{
  "num_key_value_heads": 4,
  "head_dim": 32,
  "vocab_size": 3095,
  "norm_place": "pre",
  "init": "orth",
  "init_std_o": 0.0,
  "init_std_up": 0.0644,
  "weight_decay": 0.035,
  "lr_head": 0.00748,
  "warmup_steps": 32,
  "decay_fraction": 1.0,
  "final_lr_fraction": 0.0,
  "train_tokens": 82810000,
  "dataset": "wikipedia_en"
}
Each number is 500 + 50 x the weight over its row's rms, rounded and kept within 0 to 999. Layers, rows and columns count from 0. Numbers have three digits each. The size before them is the row's rms in percent of the matrix's.

# down: layer 6 MLP down (transposed), 512x128, rms 0.261, rows 90-114, columns 0-127
# up: layer 6 MLP up, 512x128, rms 0.243, rows 91-114, columns 0-127
down90 105:470469482504498502479455478495591544478400461520557550656402477504523449365487565445541460558454434495437524461516477596532657647517573506482478514492402506486494419494507480526541540557515499522480510507481425538478528543521550482530404512588463530526537462444455515488540575503572503441497482547458500484535486490573459446493543530509575450537443536418462487522578532463514447540491
up91 106:576476584533535518557451543517506556433543472451586419612520469542569602461644451486510515495476583504480499454553562553488489521548415466416493496492515423464508507515404520443441493509461542470484536439517517519478577578528498481559547473567559506429517484402394468637593530484475484538521485476508522560576469462523548502484508556544477504492437498586468467474486502539571553589528
down91 096:539407521437544451550492490414523591503479585447608483543531510468507543601512575524531517530489480439519545584561436452568487541549532536520474497498439533500473524558493484573500515440564494423401520431439585435379440494560499479525529523528541543555459527567478481380569547526437573481475521507520578482506530498493533367518507531422502428446487481410517496493576494542576482539464
up92 083:512475457509499522624527481454462551498482397504571495411459564405630518526475514466512511509494540668491547526574446447548468448589517512435495512454496543477454534480523562551558487558493505516522574527534543443500458498423502515547516535524458558434435515460501571553478468609546495375503557483471518486576487553579486507488569394471465496529506440601507525552457552467440551457488
down92 087:561509600521460402444558563454437566545564493494483485563503525461513381564504402465576480519461508478434584514609514528553474511450553509444363541464547521439461453586518532495458487499519508497543486494527473568546510482575545511538463465526546511484502497338503515552564571515538527539539557521432472557419519511473477518464421540486514533572517527449491410356507517500497467449520
up93 100:489469626499450572425554537466532489522429539529452449520519473552558455495517522478487594504469500445527490510534625478461539547563469456503395524433481564511498515497430587515480457458533533425476456510514425544403409392524501476454474458459450530522439512468509623582530502558522565453458480490470503451467407486513605497424440519538581525425420494503406491494558464441565453490530
down93 104:416466532581478577549512541507496373499493484483524488427484394474460520535518466480460502503539436534584550542492470485542478454488430499400517424528549482532519589439486568460559448467442589478505459420473483434520522491560530541491563471417485548414648451483587564442498551546486504448442445410516475459414477448533436575498489519594446497534435549524459463492519568475481469580493
up94 105:520462506548555454545437448586493436428543465480533436431472431568592476450452501474445543637501466478564590493505447503508474452534480514518528555598487453464427471456458444587543621489550522459580477426517510451530536555437512465561521526443428446568560634516473543486523404452448421479508453486478471503482434500460518502506503506504513520584527509460602411553520504426516464472485
down94 103:637497533529496483462500542481414530458509479493488525505482430442547545508526507536597444514525461443448469487533478486538510403514486526457444594529548510545506508556497509411505500411562552563426418483499427527487465455517506432459495509479520461528611537390445498410454502514515535549479508442515456534498548526579492474452471517629478486486472507455458559600550517613490505504694
up95 108:457460533470400525512457517549461534588497421517517407466553558498525482623477621501439546499483548513488465490470438461487509540537544525592510449424493449461440466577565517519387488509553493540500508487467545590482484480487496496511504500417555478537499585459421580594419553521468406525457504462509499520411474514503544561408466410501483481475527567590448625475525554470500568470438
down95 097:424529426459645402453512368432501537492436463451454521506441465529489393476612487554548536517420545459522478526552558513450498539516477484462510476530618501534461508465507546575539503470536516467540484552444387591487460513534530601482533480470471520475497402603540472529509477496507482471491465568472470500545622547517412570549536530467437528504483510509561483515504556573557554544525
up96 104:583550486417494446461571543514569535485491516446577490594488460545610522496366479470501474513464502487596567446446418497574577508499491464510501469509465483493510446463485514529477467468417470518545414589472494537385451453539486561519493489512524509534422443494497421473500404542385433428547519555446527565476608425490496471437414505448537459443529544457521494542583435478563511511516
down96 098:509606540527534534424510573463446499476529580563511519561455441608554417507511451356468447543471537515439570546435512507478484558552447537515520445476453567534516519462502477531498521482539555505526429578479458347540498385518554476541499535426510541440553562496497434500476489483527491414494556495445509565565606510476527480474484455554586494589587505482414515545508472427509465444488
up97 097:510410505373475507478574465603572561483546496551417472460480588351506511524452434544515446445560492410476464562499539491526447537440482485587541509518545458470463460559568459427571519437493531410478495461451479457480479484572548469528477552535492456575437509471537508446497446446448544496437546441393399468479497525434510514503399488514503478537548538471520514496446526606527537448428
down97 099:606572559463434494471406454542503503505574452563514488474480542536519557565485567402447571417513481445415510579529484528521536446440447445462569444515514530571506508538508494462340505508534485491453502465532494426532527442442508506546488601556486537468554513539558570589574599446536515536468636520502511511498528544511480484451475490489515479518425546472418499523477487450447635455492
up98 101:475545577545525485508534500586460485491490537476519548537505500600556421478442460474458463650535436473503490463583488470528552584520505553559575585525498466550520466607490610490484508482484530454488418407591533467506494515440450524566492464507562524556563544489498521493388448440500471513537486526493556521486514482591499533462463463521574576518512492490542471602566626422533462386464
down98 108:551418582501501537513501515483414536417556452526464505492511505470480533460480575630543472471544365466506441559476472422507499528484471619476518508515479489572569375520403359500478548596449484504560638462492429485470502445507435532418511451457490542510475491550522491556482496503476419592529511440524578497501498546489502472511506451420456477502454522515475470422468481575498455545554
up99 093:494549566484438431433467486504562480483485492499575516489544579439423499534517536522480501481400530470469520560499514503602587481553470590545543597546415543407519412432490449525474550565497549552532524484462538490562544448585581578509414459568575527481510540477529488441499409558499531419513470413536497432404455466591487497506473493540499466569498535498534585441421501518530570533586
down99 092:479537465475479496523520439442517362599540453491502596541447598516487482529508477463372373421576492487525476456498584498516480478539490457524560543526458536563479510542480534559481509458533530565489616565453577469453489505540536500487546494455497513466493443496586456543463537424478442559463425585492548482416437549471452523525544424469452410525503516497548437615490503535456465478608
up100 096:528462526447551488515458505478587534569531459499596561491569513500445499546449539568595578473567475495460582497453562493514551444518420411544448479623582477534531452482507499434552465509513447598424505523470550544457529465542504537446501496446545411416463558531532529549528591459506437498519490479550418425452521627544476486479520440498456575565398474491551507529474582411521505532523
down100 092:473429402494557418520487468509532424534579538439555574449510504592582470542494456499532508524519502395466456459439515404499542432474506430449573507539536484503519444527490439410479462532516432660471432435500477456535550519485480449519482488477427485508529586529412453508498464521431578619497411528434513421484495502428463486525451474571495499500616599473544515504513516498486529449530
up101 096:568546617487441526520532480604456500546502524520438463385547529456526498516405419567540417464543555456505564463481411470531433528592519504507588495562512456523477534465584469412545463440551472352484520462490480473456528432527526481466490528495508489523562551484569480532471493629542540518500491527523500394520581385494574492593539510553466489583505491485536540514476463457477521436471
down101 098:586440519442528473490491463452521471468503446509485507450491503552491533451503577516516476451607536476567435491530496574472472535528511467440515483573452482443531427417492481511520565544421550488474419514578413503537591520539488583527507579520586493561544430513515593473405537470465511590465499507639471550503498542494471522412576558492474439441413554434538434466480403473525500372535
up102 093:538451528533467406497419494603474487450508498418469532468496525528468581531497411537493482507443555552537586504521410515547528578573471473493521510611501535415525547428536535448533573444437366510472530514440454509448581485515478440538470524547327499521517495535520488537464524528527429484534473394470578555432512466441544535530509509474507481516421476477368435469515496466478573498465
down102 100:469573498478583491544385540514545536426397514533503486390517544511438543532551544414495487471506536640546468505517575460500499485536530454421482566535477499515539473485402500520505523481535437453477422440422478530580547440516495467508472491501518512508554514430460498517477477491514527541428579520521505345504392524502508585571506537439440624505538547396478545528504469555550436519435
up103 101:588495555590533465552464600593528474484505532499468495536518456543446426432525493507384476525477334529439483470518477550490445527546463598499487441507454489485513508565503517533487417465506535515548454516499554551582510466501435581424502567555478520497452471478475559462520462595386511531518471555547511458464548535472509553517474568519482502672512404460550488512485491426437481417461
down103 103:520458470486404538407499403565621443530481529432537545421456557505481513588487584556562559465495504451479501550548504489408409464524498496601472493489441487487475417493520492555431496519464476525541463533541489460478551570559480503500511570419516479467525452496553484501534567549484410543401488494504529462477560493539577509521535477448511440430437446570525428391527572553486570374444
up104 104:621414513543536496499400578494468554556491508587545531449536515498478451408494523443462558480401517497479474482505450485507560457502478446469527389589447460443477497511541515500570446433511652494413504540408503580494538520616473503476541400473516540512505521511567512563467517426518540508499456494540463434453479523402580481457429493482502411575589476503424447562461502482500508507514
down104 096:568527464494468583450504538502508534509476572421440472449517552571518486520484445533599466473466479533560453503468515467523522496536475590454452594459583594532465537461480448512409438546523500472492519524523479534468448447558439421590482517450560543502496495523451383393580604509490534498507406550505560489456511540572503599497495519493417477536399463480509502499394567591450542427433
up105 104:466456513600556504531447433484531541503532587439548492430523463567519510407494513580425482521493469457384542569411458438435533393523462416531500536430563479474592516546485535520457483530484513529543445520582485450494461585479445549442443479498477524447501490480627522515537522469466538478547528595430481483451485581571554560520529526393495472552481454416429482619529496544517517522533
down105 114:541588487519460461454536469525471556424533516548456514535439487543415521505479400480534555500405543469464475505519588440410550528517562479479516491507433444538416458539476470539574538610532436617522457507610533449442479504497463507551518528504426502571447571454493509561523452472532492492555596567496414481461480474487484535445573563605490519460483495501460459475439531576669489486519
up106 104:525578511506516506521452550505528479423470455558541519435589583534490493502559561459567474498434418539497496499510529541477562497556534487529470544558577478561562512426488500542478481535501501531466574549419529437506353512563467579535480585542561520492463510412457462535588566500435609488478565457593556432439427579479483537532550604469420415566459470603500502493468454477485526511500
down106 102:545532553472461517433546563453540493496512475475457504461481580531438506500595438531500500541481518512550412446456489588475543552494532465500574559453493441613459505588605494488517475577440411402543483531520501486505555437585448503468387430371482488435461516366535474557464461554455558508449504416484497555547474548527540544535470432516438472495468523467451471462529493511466585502600
up107 090:565475510468492580563456450528454524394451392534478589520571458433439513463546536491521502481438528553479441535582448512501506500454497517587443498461505447526533565588516532472562393429525487471485488521529476496477461499471576391529543486529506587537560508485466427538390559413512534553512545434437455565507558469541475611444568533543581482530511415492542567563545507537538476402507
down107 083:530472450535545467571506512551482457393545596453510523513584462518593441594532555459445575525500542477487524482441510416491449516587542436440532528514565432475479485517491519449514569459463500506538437466541512459475527465439461485531581463522603431516555629503456514579502494426552489402471519528565549456459503554558536514438568496496429500562497366628525526487516548430539532519531
up108 089:533432500549513434526580551449604591437505513517488559434516530471410477525486451455423491552490508547509426599567558493507580496493442609600550449480489491521500506494463398547487579536513543510530484510500563513480474423620484573412478472540383527514423419425592599500509498498464500479445516571561506542558481513442528502459577477472547522546415520430547480517488477524448510500468
down108 095:520496522452601574522502519434448513438591474571468346488493430493567531473534506467472517492564442450492431437482487481573568497482467478535464460483519585507472509448506506508450533518464429543544591486519587573440537495540567491535581394521539383467557599563549520505498482485543507408439451560494506438475488372418485549545532511477544521509481578545460480554461486440568429484521
up109 094:490546570473436487482505524488572416586504521464525577541485466456466416627526529531434551588483581566532430477528491551528512490326414492490523474501550542485553542438515487505401535578574561551513431473548476500504378488529557570425545452501585506474476538548525462458391495505479486541460526497484452486530443490478528550533437429505470487490586501546508581518558518497534504441585
down109 096:463451509477477528571563562607579497500447521458436556531520387429501551485516474527554485540557565445508534453534477470562478418568502489522537563589450474461499590547521494477586512424456529466559528433533489551542423476511409456502522513487457497453524498583507565534464453579575635427592435554478441624485514466463439556536556503476525491480445548509492532460585526532529512550430
up110 111:537472589438408455511481524580460501525526480435466530441561583477498557535449520526450492381549538462451522418553519503389556507563642479494477558542497578446482504450531568493495451496522505526437534496480561487422540573514564435539454621444507538510393471532518504554433565541456481486552498466549539456428499446540519410467480459535516479453543517416591535545510422456469478432516
down110 112:458538565501517485508567480610536471481523479477504486494594513543541558537480515528573547457516503494506478434501607499555413496490501542447568479583435453553377517529519513441426474464601466487493469449538515512468480545492446503511462539430453630571484404526409586586459470513476473571471519474493462519431452437521455537525597614511530600440510569488530546525445404499431454478492
up111 088:476511546424392569490517495432508446538462522515489479481596416503554539522460514593443569453456487517480540449548577528528562562553525531530541537497518529538464550440427461509504461470466561524563401518473439415554511516569488494462423479550499529544456583463435557475448417532535533391430448495486545468530457449459441467488589440433418623570504507457579540597545491566531502525485
down111 094:548476461521523540539462438452438510489504540545453534509540495435465511498405572494547537371510488512467635454559516516544516512483476571488477577532499568485486480384557459497488463498583511526492503499567454405437597395457496519510540568481515478618418434551489453403530506449498486530508470651521504473497497496561490527433445521448453469530518407474473387418546527484479562465500
up112 100:542561550483416538429496541464455486575480535438545539586492511572507542532383503549556500447532397543420412458495573518473533514503446456513560462503496559452572487506540524453581417534476580456511540555503493548529502471494484469538522490492470496460438470453535539555490523391475536579429397432517471389538482576448541546363564483550520507544510498523426428546555567513573534496549
down112 089:496510458524490476508490564572521572514504493584508488499544471493515416535455529521444535553646500440605500451566477461519453448546515493472570584451492576536504407450486512527576532438561431570481527550485438531592553575519466524545573568468553506558483486509524452496611493533484608544518487459442577487408532422469541599476442504491556463462405452523592546529463511534489439495434
up113 097:503502495513514498517607579569511437489490449501499447491484385459499441472429571511394407431551485538642436531521488561557521514540436514505471442527494476508589400432445478587603507428506555592559524483484494551535500479492491475477479532507484486459623472536486422519466450460432487489518514585578583457456513446486466546517460518564451557556495491528444537607474473560495488420509
down113 100:487562523453413613405406493403475478492519476529373505508470565521519498508553488453541465505489502452476484508508570501446440493483474511488402491523413540513466528567470396394412532504479482482456393511506517382462476517522442517501449459505508471503406555508531520400499512520561511490481526399443459488550493498416487475581375492525469484467464510521397522414448601473527469477550
up114 091:532533585509448505576565430527521472521520441527542458465558524569472454529434504390540520537553468492517498504451470503518518428449567425454416499479591430481500436546403586502582510568456500425450508535495502475388628508544477452541560503511518506604488468547523489514591466475454453552433558537455479459542530536487559429475505494543476466411477492357515423556498445479508496595513
down114 094:481439399556410484485442457409446526388594497510503602553413535446548554546540425527458480502486504473472514547555537501482477471412509570479475426515486533455466512479516520413562536523540553484531530527480478459450563419474589583478502530524488583441466502459592498431449518491569491533487498547349503559522461484428463534490583446531531389461568407473467512451542488560500484523504